config.yaml
num_hidden_layers: 26
hidden_size: 128
num_attention_heads: 2
num_key_value_heads: 1
head_dim: 64
intermediate_size: 320
vocab_size: 4096
hidden_act: "swiglu"
norm: "rmsnorm"
norm_place: "pre"
norm_eps: 1e-05
positions: "rope"
rope_theta: 10000.0
rope_fraction: 1.0
qk_norm: true
attn_scale: 0.125
bias: "none"
tie_word_embeddings: false
parallel_block: true
init: "normal"
init_std_qkv: 0.0436
init_std_o: 0.0
init_std_up: 0.0436
init_std_down: 0.0
optimizer: "soap_variant"
learning_rate: 0.00513
beta1: 0.95
beta2: 0.95
weight_decay: 0.078
lr_head: 0.00535
warmup_steps: 42
schedule: "wsd"
decay_fraction: 1.0
decay_shape: "linear"
final_lr_fraction: 0.0
batch_tokens: [32768, 65536, 98304]
max_seq_len: 1024
doc_mask: true
train_tokens: 144800000
max_steps: 2438
dataset: "wikipedia_en"
Each number is 500 + 25 x the weight over the matrix's rms, rounded and kept within 0 to 999. Layers, rows and columns count from 0. Numbers have three digits each.

# layer 4 MLP down (transposed), 320x128, rms 0.127, rows 195-266, columns 64-127
497488520455489484494501496518473495461476501500509524531457495482521511470473474520482490516520487498458501517491509494509496535499484422490477516507507500482501531513515490476478512509499512
488498529517489483501499511491493514535497486470516524501482472536492482490462467480507494511501484523524464499529482502495488498506510492467516507461528466474510479465518471566514493530530491
489497538542493461516495516497460510519523504489477504528502513470524484500504471475482519489498545493511533492545571518526514498493505503487526502487496478518463532495522494505445513492486524
503516530527517541494479498509488530492481513473462507492508520511478509502518491496486478559518516481512513473568538484483483537502493499496489500509515486486515488543524539482497495505506477
492485475489453477508454481528527470494491510498499495518478509496483523543522490520535480490464534505512537493524480505537429498504476482487520482481518503450520470505521527478543522449514460
467473584471450549505544561490502487503501425503538482516520477492505518482546495489492502532523522513522506486539506515556493506508440517457504490514510521501525505470524511492521527558500478
506474485497477504500489502522483491545509496515504481477504523530519510520527520489521472505460473483498530504526494487450500497514476501481520508460477508544497546478466511503526585437492493
494526492508473521539499493523496473500517514513560495494537500554493469529484524523497476527473502506508508478511498496486451489489483519472505515513509493516491485484551533506518532489487479
500491548502537545488514469535500505516480510500558464494501466545474522481511488521487495508507506510479504465485524478464481444515465466514500531494470518502519513553529514497497477501480481
508527506479493515500504484499514493509554480506472503484498565502521551497455541505497513527482555484445503484501525483477461488482517529484507532515498472536535535506476493506504487471502499
514481461520532499480479485484528467520469486492474503511449471464463470515520514500488483478498501499514467464522505486478530479493562517507464502544466506510484532455456522500503474522461523
510511539480495532531494512494471483480511528516534445455539493501519518482509504451498526491494506494493517469462587529549488479488501473537520519528530505517506496459537523496479517498498537
466489509524510493514545487551538506511480492475482516523541512501461451515518458463528455519531463501484481474464470496503475482480531492463488455491531487434493492486509472522495505487501487
473453515542506494515509486507493484529510486457491501501502507477476491539501508467463540510505509459502474549490502436512479543534492487504454497504500486491471486482497507511495491483473453
539499530499489477508482507487492463512521525526472528487510524512469426484481506530519509552537489517481519505487520468504575534496500501488484496573506494495482495530479559473545530520489476
493489523489520461504495456539524493452538514494468487507534486513488479522487484470512540487486505518531485488478539487523444502482518482475515507461517458517488477539476473498491440470494504
503488494503478493488489480493482488491486549493557500447490472490559538503491490490498476492518553522522495502492574522513497483464479467473494508539471500482515470473518516537487479506476527
514467535472471485483486449459521467468482490504528487469476496496505487527536492507521533520539482500519495492477471524503484496505503505452467482517499493501540478524498496536510457507420531
528497541474477482510492580526478539482505514505448501555511469518550512506487513523499523506574438514520511487443491455481541491522499510506435505504474488515494503527557510522477467495463519
500500507493484493497492500516526508555521518510464481493455508509516491490475502531488514464522551476478484517515514566506494486522517496512474534493528448509479499511500497559498476516464499
518506471509476495449534511539488500499486466530508537471466511497521500506477502478498486505472481500547529541512538492486508571481509490466517527527485545469497502428519541499488496488493506
494464516466483511482550483532538483492534460489526496456487493477486487514501495519489509473492512484491528440482543501493473501491489533493503571490524524501494521504441496498499499514494449
483492487505490481500465499451515517528492531465440511470525520481526534484527522459472515504499473513520499498466492519532525509499504453534526458503489490517524492521485529544499503505562514
499520509484503495512519509486538452489494495496499482493472445489512500478552513526488456457513443506499502502503493552505561495511491472530464485454515487516447488473493505488494464468466532
532480518444480523523499488518526534500452520496511527520482497497473491483495509534456497503495471458524506501487509485567494499500502541541465509499470469466507522512491494538524451511490479
523514504485527542499502484499525508505510487503556476484470509485531503491502484497510488515528479500485497537528481482500501439503497484530490496495515536481465531467567441469478531458525500
499509495503514483483523525477464493480472489508459493493502534480483490522510534467488496485483498494518496495498490490497497483457532513492490517470494471501513466483448496473500533474520500
517508536495512493506500515491506503499475485473478474497503551489546483513552479474499463441497509470545489498485511490530472512506502508550496482494460551468501527474485551478460504535515560
487523505494480478484491523489466496520504494496515490506464467534528548494495491477479502506519485502489503523475506504514495501500524470497539494505481500490455492466455460514497551495473456
532507479497513469506507495509472497486517496507550514483530488466490511537537528499511539527532505513482503504512515470516496488513492502510479488528540526498521502519477514564521453497476497
517501525501504486461497502499466532473442493469526532527499515521452488529489484495516472482507476538478497504511496502511502528522530455507497456506530473528501499509518492487484545457524471
470506505566505514502529551510512532485522535469515534491517508520500485503484482527502532514474500490489519460476533508519525505510541519493544499492479488546478505474508490519511490514491514
540534477523442493514489454496507518440481483474526490501522502477520506470521527515510502523494517521491516572516506524507516538479522441472503481492488480514517514497499476461509513514539550
529487469511497502528477461502533534494501503498481512463461521493506482482513472488463514536517491493482518526502503533486496485454547511510508486501517496522483540536501496491456511499536480
494476466489492474543531496499469518522469514502484513501472473518483532519528498494488473493527455509511514479492515533459493460459494499511493477498487523481524506513513497486494577497505483
517529493508498497485477458499514502529509512490503489483472502489481503521494496539500540530514498544515526504495494472482535516432473463514464505506503509523506528509530518487474523491504486
556499484525507534421490515539570491485488478491523494505484489465531491485504510472501558488507517480499505506483489517507483523500538529482554475507527470483507486453490511485571533463516505
508525507510531530487530496497557493526515479481456486489524460499499522510488509469476477489490511510524507452470507563505480512457525482527524537495505536520504514533446486485490457510476496
501508509499498510490473541512497518528526476527467512496487513492496443494519543487500437535483524532529505451509475510475517481521480556512472480513472501494468504501528503476496493482493494
490534521495526514502529471515520460479492495500487495541503493501497503542507462489489531474479502457494505496491529512549454467496477478502519470510521463531465473495539486504502525472508524
467501522509471488521503505538438510536514516522458510470500495520493448506474477483535433488499518521527484502539474510523491483480529495527460489491487526488478522508513503467492481553470510
503468503487496505542470477518535499536489520507486475524490514460465445481477506514499533481505510516527472492506503486535487456517492468502506525509509497498470482476495511488512440548442472
527518563527495516543545516503538529495491488533484525511502484508527509478462484500471512479444464511478520557511520505515518479515463490495494507456480492550493506501529500524495510458507505
506484481528486492550510483502521482482496472493487554518499513516492477530497467501517523508487512497501507520451495462497472453504525477568517533497492517496552537558490500486506413521443502
497448517493513548481509510494515501506517503485511491526510495512513493510529497509479461497490478554470497521495510527492484542438536465505494483485507493491520485525477430513507477499517554
497520490500504481466506510508542510510509565514553509471504483460503560500505499459500528481450481491515470508535495485479474495497494498514453506450492484506507485476519512499485444496490506
495500506517480489487506487500527525484506548527463450470522498478473555531474505442493507449486489514456477502496504486478465467538451493487478440540467514495518510508493509496511467460522527
511491482488497517493519485498493464515482475462538490531459516500504537534493507509471499494518521491511523492513505491500524496469451519529478532471481527536512500468484489507527540474517506
495486496474527503471510522505462474438483474429509485522510511457510466501487493475487505512540521515482538531497516487502510528510520529476568485522457460494515494471530466536476527473549469
530505454491475522499493462474479538475545515492485469517466472505502491485534497514481516463504475495477469475494481506512544477525504497491511444461478536482481462529541523480491456486547492
503491508508438508513447486535493506476470514503461503509489458517514484556493489487495495521535508484527506458469481456486501507470556545510502442536487454514474473499509479540522587538479479
509553522518478477518487458516461474486488496439547483490536479519483505540516514507506539514508555504517557496488489497530504448529527521552547531530539494478544493527452485507505520447481482
507492512499522514472503494518500505478501499478487514464500477458496487476498534485478561508542516524494506502497466478451526517508487511488466497486502507518517510514484515461493406511493519
519499508492586490490507504519509523506509492483494531524516546503469527498538487512522542493488496505497508491486486505506485524489456530505511502480485541485410457533491480485522393505493517
476489485485516518522492471524487486482476469521508523469505479486508468525510511493487446491483523513485492489513513512458460493502481520515474523488501476512517485501502491498488580480469472
541500471483474477467499478516459494535508523537461470507504489503486495516487491462502486510437478492490510514479524486512495493499483468521435492514483539459500502538506475488534537499523515
511520484476500494522501506510460467535509512475534451532502517519480500499534491492494468520462503500529491512517492482503481489507507477516532485483499506547460524496480497517491569475543487
503504532504513481530514502515541501501530535512478491517517516504548484509509484513476486483507479522481487483489509497513478558462512535499496513522545507541485498498522545483554500487517496
512454481502514500533501495533420467451552518506539475510427475493500514505499507490477490510498499483483497483514487489514414483534503497531525506490507462493527490532525494513473465474487495
483472507498477496502496465483493512491504511507506476469522523524516493486502494508485513509516521462474517519455449503477505487489460444512479495482524507512556533531469450515507482492524491
511508506522499480517499488464525547486525487515500511504508501495532490489506510485472442490505492519486547490535493516499529503498486538500516534525499509530464526510557519529534584488480520
453475540495473474540492509517534543515484538503495543518465519510485498456470515521486537496536484497519483506532524487470494485452457508515445475505506505490506502495499535501501500507483510
495551481496475500478516519523490510449459502518493507482459486505513556530499475489531485490469529515496549454493500462514484512493517548515468500477516498483465489479479511479532498464511503
502497493461468485506510493536526486497503515494465500491487496514483547525496536509501509539535526491456485491498514533529507510455444481501497544498534501488497497478451464509505437467542478
505488498484491493525474484490508500492524511500471490528504472547523497504496479459539496465475494528485527504478508505446518482485497488455511515516477513546547502517506490474472544487486488
495485513518495491524485510505505480497470495495480505505486519485531506535491513481549510501505526508499457537492531464476515522475541471518501475521524507471440515522533490526490521500484504
488511466472493504521476486439441464537487458497491512497510487497509505536501531484482475493503538531498496465533482526500529501499520471473516487501486479503520505508494498492503526484498479
489520493511502514486537498496487500485508473462497509489514494480515532496494519465453501502505506467495487486503444541454427469496515519467478501521508496480497527506524516492513443509469452
518494535485513466560478470507521531479534498475479470546499512538482520482503499474482474544498480488526507494484489530475504525467520517505480492478512515496505500489509495461479525496513472
474496539478523494502454480489465491506462444474473483491488537490476530519526499511517501514476530507515514496480514494540510534501491518473525515525530564575475487501442466521525551475485505
466496509465478513479486482537488500474532519456477529534568511508528492529528510488465563489450485502492482495488473511503533501493488525490511532495497471494483484485536455534505499513525470
481467508483550520493513508481461511522493505500535470473503507504504500474520464552463507490503513500494479479477494440506469530499455568492513485492461509492499496504512488498482558491513475
# layer 4 MLP gate, 320x128, rms 0.141, rows 196-266, columns 64-127
464497506549481485507505484480487509526513513456540490483503531487466527520492509528502511506482545535523478508552521507545526514481518513502483493492498476531531484487453529521465449543480471
479532534499470514510495507523481517524527466468499505528524512515491536517511507500462538464513514502481483511488515504508489533515473456497472498520472540474504483524503508521498497508519482
466514484505499516500471470511527540512502469557557516480474480485498509438454504485490509507484505484501489499454501541494525501541476506543528533500449560489504490509491467456512499526497485
502508519465454505496506506534527485535511528549470506500505497471457505495514484490502495481509529495536481466528528478533514488504504495437492505541490470526522460538519510479455494469509456
460487493504436539498537517525543470454492459482495501488524504511508500476579471522457497506508498497499473486525498473546512530512483509515487516531516590513579495520498492494553497525476499
523486451528520516492527484496497457486509542509468507510484510496531500487534479478484500515556497503524486446495491523539522478494501521509485456468448494485501468534512497496522496504472476
443522531531518492489519499511519466510476508495514514523504491500508483484517483493484508558480497488474522488524514522508493460535531486451449573538510499481486479561510476510529515506478493
531442498501510496493508571503473537518523543529515566546517477497476537509521519525457501498526498506509505504493490511444461489512482450527485526454504470541499484487498523485534517535479438
510493449524489526537499519522483534508514505528485483515525486485491504521537498463498539470498491491544516474563485531536515527494475489488492491457466541513515496484438535519505527516515546
539518499500452504532531510529530528461513507505510524525477477484473510467518502526464482529524517487499482539486475509491559421514529523526459491469496509513499484482511515473512504474463510
515501479464483468480475492475468498463530499564494492497538471461524491492477498517517526523532527510509504553490534475503468522473481522482558480495469477529510506495475499511529472492512514
512442521554477504507521486511522426472475492503500479465474478517530506481472471474533528506539484490545530505472480531521502512450508466516533466514522473450501488491476506506513482524514434
479525494462531502484505473509581488502474479492480496490480471535478500460458497535537484501483532513498521434475519489496514509499494476486501464525509498500497475524536493504553496477503499
468491497497443496520488523485525499489507504509429521487464487475511517505518475470513533555508536520483465467527479494537529525501578519472460505478480494460484480499433554535515481480493530
506484557502502505543515488500535483495514496488479495449505490469532484501524524478501500486501510460559447488486489491544439518483554484490495535561480479512479515533447498499519518515495524
468465437509471508490502526485460512499513457529534502487510535452526478509499500471507490449558536527475480496486556532521484520447491477496511522508511435522487464506474575499467425503504492
482467512510507497528503560528442522498511524526512504512507521487541482498477527479484499473535439514456450478506518498478495489457486515495485510489490520476496446465542506529476494514494506
478506429552519487479482440529501506504486527481519484499503540456504524494551474458440467469521490487454471469551506517524513502462473507526532520560448525478512516520484499552513452449534482
454513502519517496473485483485521568514503536499456533492503532501506501491492507489525508495514510480493431484522533490478470488509508524467479475515500456459509457494472465542495516524487522
488482527456536482530504502523516510496516456506511543491497479535483501486466527534499512486530474529537469507545503498493521479485513467501519492532531498518488540502534503484423488536470474
507518470498509497462521515482488518468512443552444484507519471497518540489548498475533485488535524468562492503503501500471523493499536506516456469510463502506466501515507475480533496476479509
547516477491511517474535538493459499505476543444487495465474461502496470494466508513495521530515517507441507506481482505514482521492498498503494471503529517552527495474484526539483469510502460
562485530509454484493534481511451504502471486521486508513499507488533483505490442500537548520509510513507480514526470478498491510530486493498514535503507482494510510530494512495508499530530514
449480507523504485484449512459477532502488446494511450526499517468515495482469519499488491496511520566505502530515522511456527536531492481509532523479532521498500505502476551475550431462469473
474502463490505540489499518491508498501506494501460527541523500502523496562491528490531522478492534489480544461504513518480453475483468513457514454494497497493453492488455519476470498519532495
488490504525516481521486483499512510477517474485523531510476525468497502524496498483486515489490450447483482524473494458527506478505500498500490509503549452503478475506546500498527499490490505
535550463500518513496476468515496529585529508521468517506488521550467494527499477534495555470500485533466560532472478547459510498547455523512463499514505478521508532522489502573471445501493532
485534472523471548488511512493503478510528519519516480498494490500489533472522537486520548480514484515471488537463482533516484489507470479493530511494476524495437517507453463506486516508507473
484474461531511471495582500511487466489523517510446491489491472457566485508544514513480468495534497504487535477514494509556464513521470512521459512441526510483470491489466454510555487491481510
551496487506524513486494499493502515471524539526473521525527511501522513529496490483510513486486527519495515518515512497526506500485533508475501490482529462515478494527506527444505497506519535
537523518479523510525487515501490495503501510491481513494540509521507524451540484473502499477509482478493493565490484511500477517479519505503432519495532512447529512494481497474542511508503492
514510424477471458506496511484535475445456510470521500496538483464515468475516489501522479499492498520477546516500475513457500501468507518496534496491460487505481485489501497467555498528462472
510496526473509509513556510507501484484492481510507500477500471499546464501497539523527498505495493496527498504482494500480533493524502498497481509515490515488540506497471466492516506507486512
533539526540493528480464490521505475507502487505508519485461490530495505501492468489498484500469511482499539507464495513522500562501511487482542526512561464466484517486492480506528477534475464
499485511512495498506530498486526491501490495492489498496518512490467471464465534458497452530523517518482470506507538474524512489482529506478523449499506524496543524523484521498513463477485514
545503488483545460510456503498497469496514524578515522474505501480484512511484516503444453496523515556547534531500504502468471564522485519496487473449478464509531510534485495546468459476508501
478501473486516554515474503492529463513534522477462532536476518461479518496503544495534526483517479515495513510531500522539533507460466507477503537504479549463505506524519505528534517514487513
476492478496468502486498494539523525507526488454469496478498493539524510537492520488500539461489491478466502466516468510525507527521534487504505505487497450496506499497506498473505492498490499
468487473531458536524491536463471506496517491504492481439524495507456500467483492516485487552535448528491519513524538458495488491488494519504495466470523554481563533497479538505502438518451505
513503476490495478459472459536528495470491493535496520479494536538521478438471481529490521479535523513517478515500491506547494484529481495512430482481513512471508510517499538460509501487476495
465472476480505494495501521506535461494498498504514497511492469498474484488524474508530494488559501513539533522539512511522490461522479506523505473495482520466515469513528489499500521504468499
488499472511517483475487470466479475521522521461453460486508500499482485495511499492517499514495539515473459467509495495543457490495534516513474527504470504456497505534450470544464456511514486
530520448452464510516486533494503497485570507535525527440464480505511444531493507477481472559501457489551495502484527529522535480494474531519486501581464501507494535486508540422473468505500533
510539529523519527472539525555507527516483532457474523503490488527527485500488512487478476509487478476493480534477497512522497519484494535486482503522546499486519525467519489506501494519480496
552514468500489527520483480511499491479503438507523503489523538566468489489473526457506477526548491518478530478510491504498511489518469488495510512498483513518461465525503520512522506493471472
492521513507432507525522481542507466532541506501488535524497461473511520460511485492480562477506480477536472510531495478469535481539537517535452552520480539522493513463494535517451513522483491
481538475495489541504507513487530518480529516487500512517493499509513505507498512487480540528462509496540484504462472490456483494478493512504515525520501474502483484530470549466518499484482508
500465554532490526506526479513498490552542495473473523458532513497486523509506479492519510526498488490509483492502514515528510478492507500533488495498488483489512502493465520480471510460432466
478488560501522527543542496487516502474450521523513534514499507466486465511539454484527496501453524467527520492512521488517503481470518522469475548513481457535540473507455484483499487499496492
573523500485512467481512487519477509477527521421511483500512522481486468463484532523473513509514499523465514538536506565563465477494475496514500508499508500526538516503551481501522467442491518
482512541492504517471492500543511518476494485465516517417490534513494524464472504477530532500499454454522535466475489494426522527480479515514506507519493482539465525460498497515495534528535497
502494467481479490484523466506483531502519498542514528503514565475538535481447485483477458472501526498490515487507543475520472507470490479553488523480483515475498494549476503509491497463473476
476504488475491522491525526521506505509462514540486499473507486489492486518534495472453504499519515498501509518512487508524493448499516502495455504505505450517530496446450502508502513472501522
504491474489512492491468487469488488499514490480500503504476515511505503505517528539500555510532496521498489486520543500531487465511487489474490452489493513494489547467493503484498471523433482
536467496485508525462516503505524525544475503527503477531549495498543505485504517509519472497478513507523468489516510510515499460467479485555512528509494485496497553478552479499511520500496457
502471489479527501483526498493478474487493475516509436498519493475508522517533486496512509487506499511497487538534487499493534489461488484500496536487481513499470507525524479461552508492525501
507514489501491472546515483528541503462527513450496535517503533494519493530477523514488516474516491467511492501507477500467527504449510520545454573507548492503489489483533503486537547501503509
519470462499455504527508453488463524503534440510498544501525509507508480520535499464512524476516547531517545551500512484476464473494523493546476441465491509506516478489498558483465465506465480
520482510508517475516502473485494485540498512501461512485485520503505463499498509512536524501493470523503486535475547460509486528488514489462482480510523485473551523528518527481497491515535507
475506467526479473501499530551495503472505487482500525462497552495490515485472528478477508481453505493503479515494534501464517511497468502528529535496499465489523491473527473457573521523466509
520519482492490483495515572484531505499489475523469507536509456551476481492518465525458461492485486492531484524461500540473503485520488494558486472487541481479462473515493545497508447480487491
535515491477526413512516546483454504484502499546481469483518497498492484488526530487472522549524476479522514535499493514493519517519444549494521533523519537519522491507448490501522482542486489
532493497494523500504502534508496512512512514490471562512503483498531514500495507493504506474475491503540520480496502506490487511521517523535482503542491517503572513509512539515501518555485430
544504507475473490490496527509492514506531520526463520531489489520512545488496489489521516507501492475509515473492522489463507493486512477467572544483481511525520465511501453448508497484497479
525518446488436497478470504459503490506491451509479527485477530541492493474434510478525548538501456500524474530511517510514496481519494516484444457541485481471507569538488559500511475577499475
516494560520461445450485523485513494541480522488484504433503519504493564505500492503469483501480546500443513471515506524506537527479481526531481539509512496515516518479542509494494513520474435
502495481466491477513496540513485533531508566499510505496512472527498494495477509525509517522486507479480500462492492514489469508519507518500513541519517467512495497561462501527506511499496543
515497520512520477483504491481556517506513462477483515471479538502515533520452528491529509482504543474554464526517485503515491503493493546491498472519493526514457526458472480451507508502460511
528480482486519505470498546495521507464503512540541535524456490488502502454518521498503442515524490494492485489455485498471503482445500514493497486486545466472529507505442445510477487454517530
494541537482519472496490526524513526493497485477492490501505506560523473460480509530494513512521522509550500483489497530540539514494485468484433553526480505480495496501529539481525474499454472
528511519488524499519480468496534509510466512486535502463515527496497569503486500512489509477509521528469545526528533483480452503485505519467502483537501504501508498487496454473490496506441471
# layer 4 MLP up, 320x128, rms 0.133, rows 196-266, columns 64-127
531527470474505509487471495503504507461500549474474496512499548479494532546499521501496502496491497491507519483461502487520487501499502537546510495506499523524517521536470511439468504464488521
487551507530477477526474554479487497490527507501476493517471509481502504465539504493471517532468542487438554520528530496536557492452523482488503495549505482503512495451497481490483522520478544
515467507506508505501526480513499483490519517441472535502495515500526504497471507491488533505488482500501527504556513521536515537522510513505455494482512516459513558486455506493490508516501514
477500482487495566536517462447485522475529467502517478506473494501471525555516456496498492475530523535569541464499463515486477480514494525523492502522510541520497488446494528462494511469525486
501523549503487514516537467505457504527482513488483511520491471531520485500501513474524530560508468489436511562498480502494470482515469471473521542502478508492498505481474484531492518503522517
509522482520479492525505465550492489517452466508525471465542483484478512503499502532445547503489475492532497466478510513506510486482510444494516530455460503493507495528524469467522500506497474
465506537510477516499487495519522488459471534494466490511474510494517504512522489508508485504503462477457498505504453500482495472554497518495486523495536492497450480503523475502498536502485473
488503492466485456502495543513514519498513539519514497553528457515452497495474495540535488568527525517487506517494504452492538478507504469492515494496489539570496473530464535518462489555496525
499551555486491478443504480518520475476536535482499486529533489493509505465498515545492490492498497519494494504503517487474495513529525490482478529554486476495490520516545490518481479469511454
434475458480547487521492506438499454523483496491490485460503510524504536516506468494481515502486512550528525462489526493526481526552523511477539470485450500503535504550483474524485497479500520
493507459470489498529505489491463484460501493512498518517533476451509492506461509476493488474520519538469482521480540500451500546451475535475487502446498478486467499475521513515574462489538478
495514490500558568512478492500508503513486523532496502442507474465508521510487552529531482475498498512533480488495507526534554451476499510495469524515433496536479455523494503445518536536451475
453490493492480488501491518476460502544493468482535506515499512500523470541501485474479523479531544553511495517509489529485495492472507491493490474483482508509497490534508473454508467467460494
443517501483544575511493521498501540495526498552515486517507471486463516517530527516484473497467476503509483510499502504485469487542508478514547509490498512476482510510516485482451453499488524
520574464493497559479499513495490500509480505519508563519502524485517537528489510509504523498510525526460535482495492520531524491502465458489498453434484523489497488468519498507509481479538477
466528513484456507507484513443454469479532485534534485502562505498526497490461483521512533467517503535540475469490513529536510521470501508488534493501460474524515480463498555451504436521536508
519535495539517520505480496555509521523496503482522523471495485509506512494461539481479530519459479519508467502517487471528490476490476470500541539520506492532482481469491513455470502512542457
486512543488498519501528513537487492523499507517515457515482533499494472533510498475536510504513462505474501498418513488478503483527467487487434465514513493521460492546558505499468530525435502
472533490491521490505501466523518500457514505490493483491559512488525533516539538492512479468462447539516479472541474480455509517507505482480513538489502505499506501498505519490526504486482511
480494524464519519529477472514535503522530500483473495495515470541497517522524493480539504487556477468542484435514470491473515500499486480536515472540527499498495517575505494486482495492552494
490509500499505515534502494540490504531525529481528492492517516495518483502439478498488549480514522490464558505487580511501453480524479497528512512462473508520504535497474474524506511481496488
528511498526545473484484506523506494539499469498472481481497489538503488512489472501488515492490503510497509498550482544494543497516488490515484523526523503495498520523463532472545503529537440
523499480485484565538480528474531472517541485500509469484497508535485508557466530501507495477527534518495508490471504519472489480487512512469513470496471500510476512512496523514521471504518470
516510482457490494542532466507506455492558518500489524444481471513517523480505501490532518491504473504529438452543490534530488479457534490474455488512499461507491475508510437496482540498507518
482508457487524472519529516512478485505489545499470498487542515482528465528483497459529454523495524493512456480490544478468500463490478505512432465478511470491479508496523476445554498515533517
524483485479484486520538502507474515472513528519497483506553480475487475508508485481535495500498514498523494483518507479491462496482535519470412524460531497521508509530492528500476461499468555
504444537480467559540492539496517476455512515470532450518521529485537504519525524457510480469543518471542497495492500513484462486499536459525508456493484545472478518458490519447474540506466512
455530457488491502471501527498504491499486499500525498520491433496498511484533468521506533466501484521478468513460510518497495496493503492473481534496495526527484511529497468523500522532500488
497489510495454519521460491506525532475465502489457487519477532532471519521463499516489548514475521473487518499494532491506505523503495498459527512496440516554492479489512532516498534487481476
514480486499501525481498492505541454482508505491507491458497517538497502469479487506449495461507539437518517499512508500537502489495455490487478530479511484513495527525523513480506509509514511
481511503509510474471525475499503504533499481459484487477524483518516465481483537490504467493501474482549501489502486524491489502475501478495445496497519474505476502504519517459477456533487471
574549459515467470470513503507495492421464493494535513463553502493466517450490444518518477510530523510501529493483528544490493543459503466473448465488495493534500522480493506505507491518466529
565468458528518519458506470464493498466496485521528511457484505484485472487506530469526476494521507484527511483512489530503499508464493473488521454508520445532481498497507526476461489507503517
546512541512466529464486496507507457493483514464499506521521499503543459530469524486496460494459509543501531507496465492491526528517551517507500546502530499527497497498508513516481455541482474
516465516472462513509511547458523502509484466526466463497513473518479513496522489524512498485504515503475479470494511504491492480516501459506515482503515513505486510479470478485484473529503505
488481446518504530465533531501522498518505494445492504473467518484490493488500511507544516461491504483514484494479507457499501469499503514546528498519515449486492506552503484513507502471484444
496484526488500518507511447512473513523485489530472531479518475494478513502504473494529522519477501474547485467503493451472477544489559504516532449524517446534493522524504485464443520507530546
498483457497533483492510486474464505493479525497518497542555501486489529500481463515497548479498467491497515547477514500496500477510498498503517529483526518547500503530463509501466491482485523
490477473517463495503472528537479544519500526505485527499530536474518472510455520500496469551531504537495501507486482450458483554515511476506494526458513485515511494487473511487493513509504470
481488558508504502507478506445518503466472536487504469446519498522505540487500502512445527501453481475468481473498525505545522464513495497549506523520454499504474488535487484505519515517462522
462546560477501531492483504486503529526502505467502506546522495517511538514522455560494489507493498524493512503490510529489457528518528486539531468498531494510521501482502527496470447517500502
502460477476459447487438539502485509511515527520512444510528510495517499519505542478552521529580491491509498452495493497479503506496522523512514480497510544494512502465504525471476471554491523
482491521484458488503505547502488498486476480444483506489517498480507484543490506501534544526461525511515445577511481455498460472528514487484489458533498542521534531527491529484459486525482511
475481505517562513509484494492536510519492523530497473477509496517498505502508531504507492500488518449480455480488482466509439510512505521478520513496504514492480493492505521485502533516504431
478535484517485493498509500513491503545473534478524471488484494444496537536467458516465490493486552493506499519494535510514457502502518489521511504482506530486546513497515511509494465527524461
494515489476524476485483504509508489516455490442544521532489519501473447416546481532502496552521494536509452507515461529528493516507511513466510544483513450493496473524504463530468527529544515
483487492498500498492489485467481496479520475498513449507487479517529485491507480471497526490475490471525499460485527487471494474458472488523504556485511538510534473495473499490561501485502540
438480501485490473501490481470507505524505520540522492474489506495539558526483499506542505542414496491521475518472520533488509494493493458498456505507510480473511503548473510516558532493477494
527514436456445508493527442485478526443523513467451456533522493492531512496490489470524528513545477515471518452523512536506518439502476533509551530526521450517493476542535499488438475510570505
508488463503522500491561496513510530587554482488514504518526516483517538490493482516469451456482532500516454478550527528527506485481515487494456496442504521467465501499484507469495502497477521
497512518540477486526488490492532531510508496503435515475470509500563469511507486511512482477462430459458457498437461518465449556505481515471452519479516526501487546495561482474524533521527528
526506487505503515513530511500518440485537511497525480474508470493512503464540522520549498509495449451476487523497465511503502461488463502528520550501511503495498467491539450529520536505513507
526492490566519511495466496506483508471531490471534518495489522505502481487455482523520471472513502486486491501470483494471536537489478487498508513482490517480487503541547497485505503515488477
528495493515512544486470508486520519512514536471502487534519503480460519481518486494486529504505543491520513489448517472518565473467492475500482522504460503520511458493499480503477477520469526
527527494483476468472505448524485493529507532524479498533551473505511498531495470457545497523482515506482531508452524510491492458503489431501486469504465488474534527489537468510508522506514527
528523487485491502487518508528475457490512506512509439530483531461465510512503517479510507505508488480519516514524510463489499511492494473525526521486508530506489527503501484499545496489553505
498529508492486503455513526469485524493498500469502499491469478538506495472514480498503520495469514537516525499502474511499517570513545515483504507466502497538461514471496483466495476444537494
539440456511495482534507484536488524485486514514505503492491472489480501551496496513504518480499503543547514526490495499494417512492532531505488496468484524530566421511483549566503503501472494
469479481484521520482512519472496468510439477473482455511515505478504509508554485529519520497489508540479482507498485508489499471521519507503502463490503515495496504492504529507516497526520502
475483494479489484464485510496468507536489500459520489526509501457467515488488518512498502508466529558466491520495518487540499548491507478531525506472512494506474499500455485495506473488536469
478492489510473521551482455507486525534493514449481513526430512486472495501488509513500506524525495502493525505519498489471474556497545484500489506477492530536545534472538516499524513489562490
521531481506512516508511535513521554468515483529512490512549527485490506548512464522469499464524545503557518528482462482500445506456531531510500478473537472500457481504454514502538511499477444
495500507503463505516521445513522463510500538501487491489462511534489489483514539500501486523517515473460491504464499468507494494516472457517552522492501498464507485511494474468507502455540527
493515492512479482469505542493510499487488533492477555527470477503513509494506473514511460500463485469513535490457516491478509504460511486494560553481473477557521484527517481475516483509497471
453496385483526500458483503445529498497479519467503533539492492517503436468493459503471468494538518508524481497540519510521508446526493456466502466579469528476511546526488490473477506527512482
489486509501532478452504517492454454454515499549488472500472501529519494538458500515495494497512497542479518461496531493505507502488463505449465493499502490507493493564482506503550499453496484
498500514497505493492472488506526499500543464495527536478504536490494525476531492468490507501517517479511496492515483507453460447514483477480482482537547527510496529485531529491505512450489484
468509515553470499469504503503491515518459507486482498523456468484513489486508492560478502538466508487472513515512476483497529532463557492537529571473502507479510469504528450501541460468503498
434502510478528532488489510536525459493480499500551484479511499539513491505478516486480485483545531513460464480486438519477462515451535489518469541504514476527476499499490535469524475499531478
543493509518490470469504513485491487550509519513470488475515511452517476486484528509486492508491513507433483491528470488462487496469476540501499512494518516515502494512467494489535527519511532
494482521505524539495433478482497494470517532483513443499536512531511508498515478502471488504548514508511490490545502507499464503466487511504484506526512549488469512495524479496472495514524490